Weights of a small transformer language model: vocabulary 2146.
Each number is 200 + 30 x the weight over its row's rms, rounded and kept within 0 to 999. Layers, rows and columns count from 0. The size before them is the row's rms in percent of the matrix's.

# layer 7 MLP up, 384x96, rms 0.212, rows 329-336, columns 0-95
107,232,146,172,195,246,185,125,187,203,168,189,228,183,190,205,240,244,195,239,200,217,196,188,209,163,138,211,237,211,196,207,207,203,183,176,201,174,228,175,172,246,250,187,192,161,160,182,179,197,276,230,245,198,172,165,185,200,147,180,181,172,212,235,219,206,244,230,177,220,182,217,234,209,208,227,170,233,228,214,223,162,191,301,167,193,189,238,218,207,230,224,179,215,157,212,220
104,201,181,190,164,196,175,197,178,197,228,187,208,170,198,208,232,185,195,248,241,164,195,218,176,156,218,201,211,264,199,213,138,255,175,183,180,257,212,214,197,231,207,210,184,266,213,170,190,158,160,239,204,217,142,222,177,190,187,242,178,108,237,256,192,231,159,185,216,243,172,204,192,210,238,231,191,243,202,152,209,200,188,147,212,169,218,153,200,161,201,191,187,216,226,220,233
108,243,228,165,135,161,160,191,225,182,190,163,213,163,201,176,242,190,219,198,180,205,230,197,203,210,235,178,175,167,229,233,199,191,197,224,168,237,267,226,243,260,213,260,215,261,197,195,186,176,139,195,186,232,178,225,194,236,233,166,145,239,187,252,194,212,251,172,152,218,175,237,216,189,133,215,172,193,182,203,188,232,193,224,212,209,203,234,177,223,234,186,241,181,204,194,199
103,225,212,185,218,164,299,223,215,181,236,184,185,194,236,123,201,191,145,222,186,225,196,220,264,196,214,230,244,153,209,168,184,198,213,222,200,190,163,217,207,198,202,208,198,193,167,189,174,218,123,225,216,218,199,209,247,224,123,148,181,223,171,199,179,201,189,189,187,255,243,194,179,161,177,175,216,146,178,244,195,226,231,191,219,210,225,175,152,200,192,193,193,247,191,214,222
107,226,200,183,216,171,133,267,187,189,234,183,237,238,219,215,171,211,194,230,139,206,221,224,150,230,216,232,186,235,161,188,165,189,172,211,216,223,231,197,229,221,251,147,213,233,169,213,249,185,199,163,203,190,222,195,205,238,191,170,186,183,308,154,211,191,197,202,167,227,192,237,175,178,194,217,144,188,189,176,233,194,203,197,135,199,198,237,214,208,207,175,198,255,232,178,183
098,223,219,187,133,240,143,156,194,164,209,161,193,190,216,238,212,204,221,192,125,194,174,171,215,161,196,245,186,254,219,227,251,198,201,144,199,179,221,203,164,232,173,227,193,240,229,197,207,179,164,207,197,169,204,175,215,169,192,258,184,182,175,188,213,188,180,210,223,246,188,210,163,214,162,230,231,165,168,268,216,183,241,201,202,174,162,224,178,187,271,193,160,194,176,150,217
098,230,252,196,152,158,236,217,216,216,176,251,175,179,233,166,157,201,178,203,213,203,209,150,224,177,154,203,190,200,123,158,203,179,225,207,211,168,247,148,169,172,219,187,148,241,185,233,238,222,207,221,221,178,229,161,171,180,155,217,252,232,207,159,180,178,189,252,238,236,186,179,180,185,176,194,223,201,217,212,286,186,221,185,242,189,203,198,187,216,233,212,241,227,185,199,184
098,206,189,189,159,181,207,208,175,209,229,118,167,196,191,203,192,191,182,252,219,189,183,201,214,187,183,172,209,273,207,215,172,207,186,213,180,258,224,220,210,250,210,190,184,252,249,245,247,187,213,164,139,197,173,150,215,292,205,264,174,219,193,226,195,180,193,190,222,223,191,208,182,200,220,207,182,202,197,195,172,165,270,158,207,152,240,189,199,213,174,161,163,178,178,214,238
# layer 7 MLP down (transposed), 384x96, rms 0.227, rows 329-335, columns 0-95
103,191,215,243,208,185,274,155,217,184,188,159,206,209,215,218,197,172,199,209,185,229,149,237,205,206,193,167,173,198,217,203,209,184,204,240,229,234,167,218,214,159,175,198,184,186,257,211,181,204,192,179,250,212,178,193,161,251,226,122,157,259,216,173,199,170,224,178,203,173,168,265,216,174,215,191,215,176,170,178,215,162,220,126,256,227,170,155,212,138,233,211,191,181,229,212,189
095,198,183,184,230,224,238,229,207,205,136,233,218,172,193,186,182,205,226,194,230,211,141,244,225,202,254,172,177,202,208,246,176,192,211,173,230,242,216,272,220,213,154,180,246,171,157,168,212,220,172,203,186,188,236,185,179,201,137,168,179,194,228,137,216,175,232,160,215,189,235,209,201,204,202,220,189,172,247,195,165,196,234,183,231,178,213,190,179,199,227,233,154,226,202,174,101
101,215,246,258,265,210,199,217,167,214,233,193,184,225,221,232,214,209,191,177,198,194,174,189,208,175,193,198,180,202,214,279,162,217,174,223,207,292,145,272,198,162,180,191,185,201,240,181,191,197,229,171,272,188,210,199,193,196,205,180,188,220,239,205,228,212,188,268,215,190,237,217,225,196,209,209,251,164,214,253,230,223,213,163,164,156,163,214,222,201,182,215,213,253,211,233,188
099,170,131,207,211,229,194,195,235,193,225,250,209,204,201,229,219,199,167,171,211,160,209,143,159,236,190,243,219,248,190,216,241,222,198,117,217,166,239,215,217,203,203,181,187,181,186,237,217,189,210,152,234,204,208,182,182,182,164,250,254,186,218,157,211,199,252,179,214,213,188,182,199,249,238,203,212,228,222,182,230,178,206,228,191,177,185,229,279,232,234,171,182,120,194,182,201
095,233,224,189,248,248,262,220,240,185,215,137,165,211,221,194,216,217,166,211,197,178,197,136,176,197,143,234,211,232,222,177,184,189,185,195,207,185,187,242,205,221,208,219,173,189,190,191,202,179,230,157,189,250,161,241,218,200,252,178,183,206,125,185,157,181,165,208,157,213,175,237,205,153,208,202,199,243,167,253,219,179,192,169,217,186,164,193,167,134,225,180,219,184,173,260,215
093,261,207,187,218,236,218,247,163,243,219,195,235,187,152,193,197,257,210,165,197,221,154,210,243,233,241,139,183,214,177,217,195,137,242,151,210,212,176,176,183,210,133,243,228,187,217,182,178,234,203,190,234,231,167,222,225,183,205,188,244,199,187,195,173,193,208,205,202,178,204,179,236,178,137,255,191,195,200,228,199,190,238,188,143,240,184,220,178,199,215,197,243,228,219,261,237
108,175,208,218,271,192,231,224,186,196,178,235,211,272,164,197,230,218,217,199,172,197,227,141,121,187,195,171,166,201,170,199,189,187,235,227,147,152,257,180,218,157,234,199,242,221,247,190,204,207,175,173,184,216,194,205,208,182,188,194,250,244,190,179,211,210,232,156,180,227,231,202,192,273,171,228,164,201,180,209,164,193,214,178,158,170,231,198,253,217,164,223,210,223,214,161,225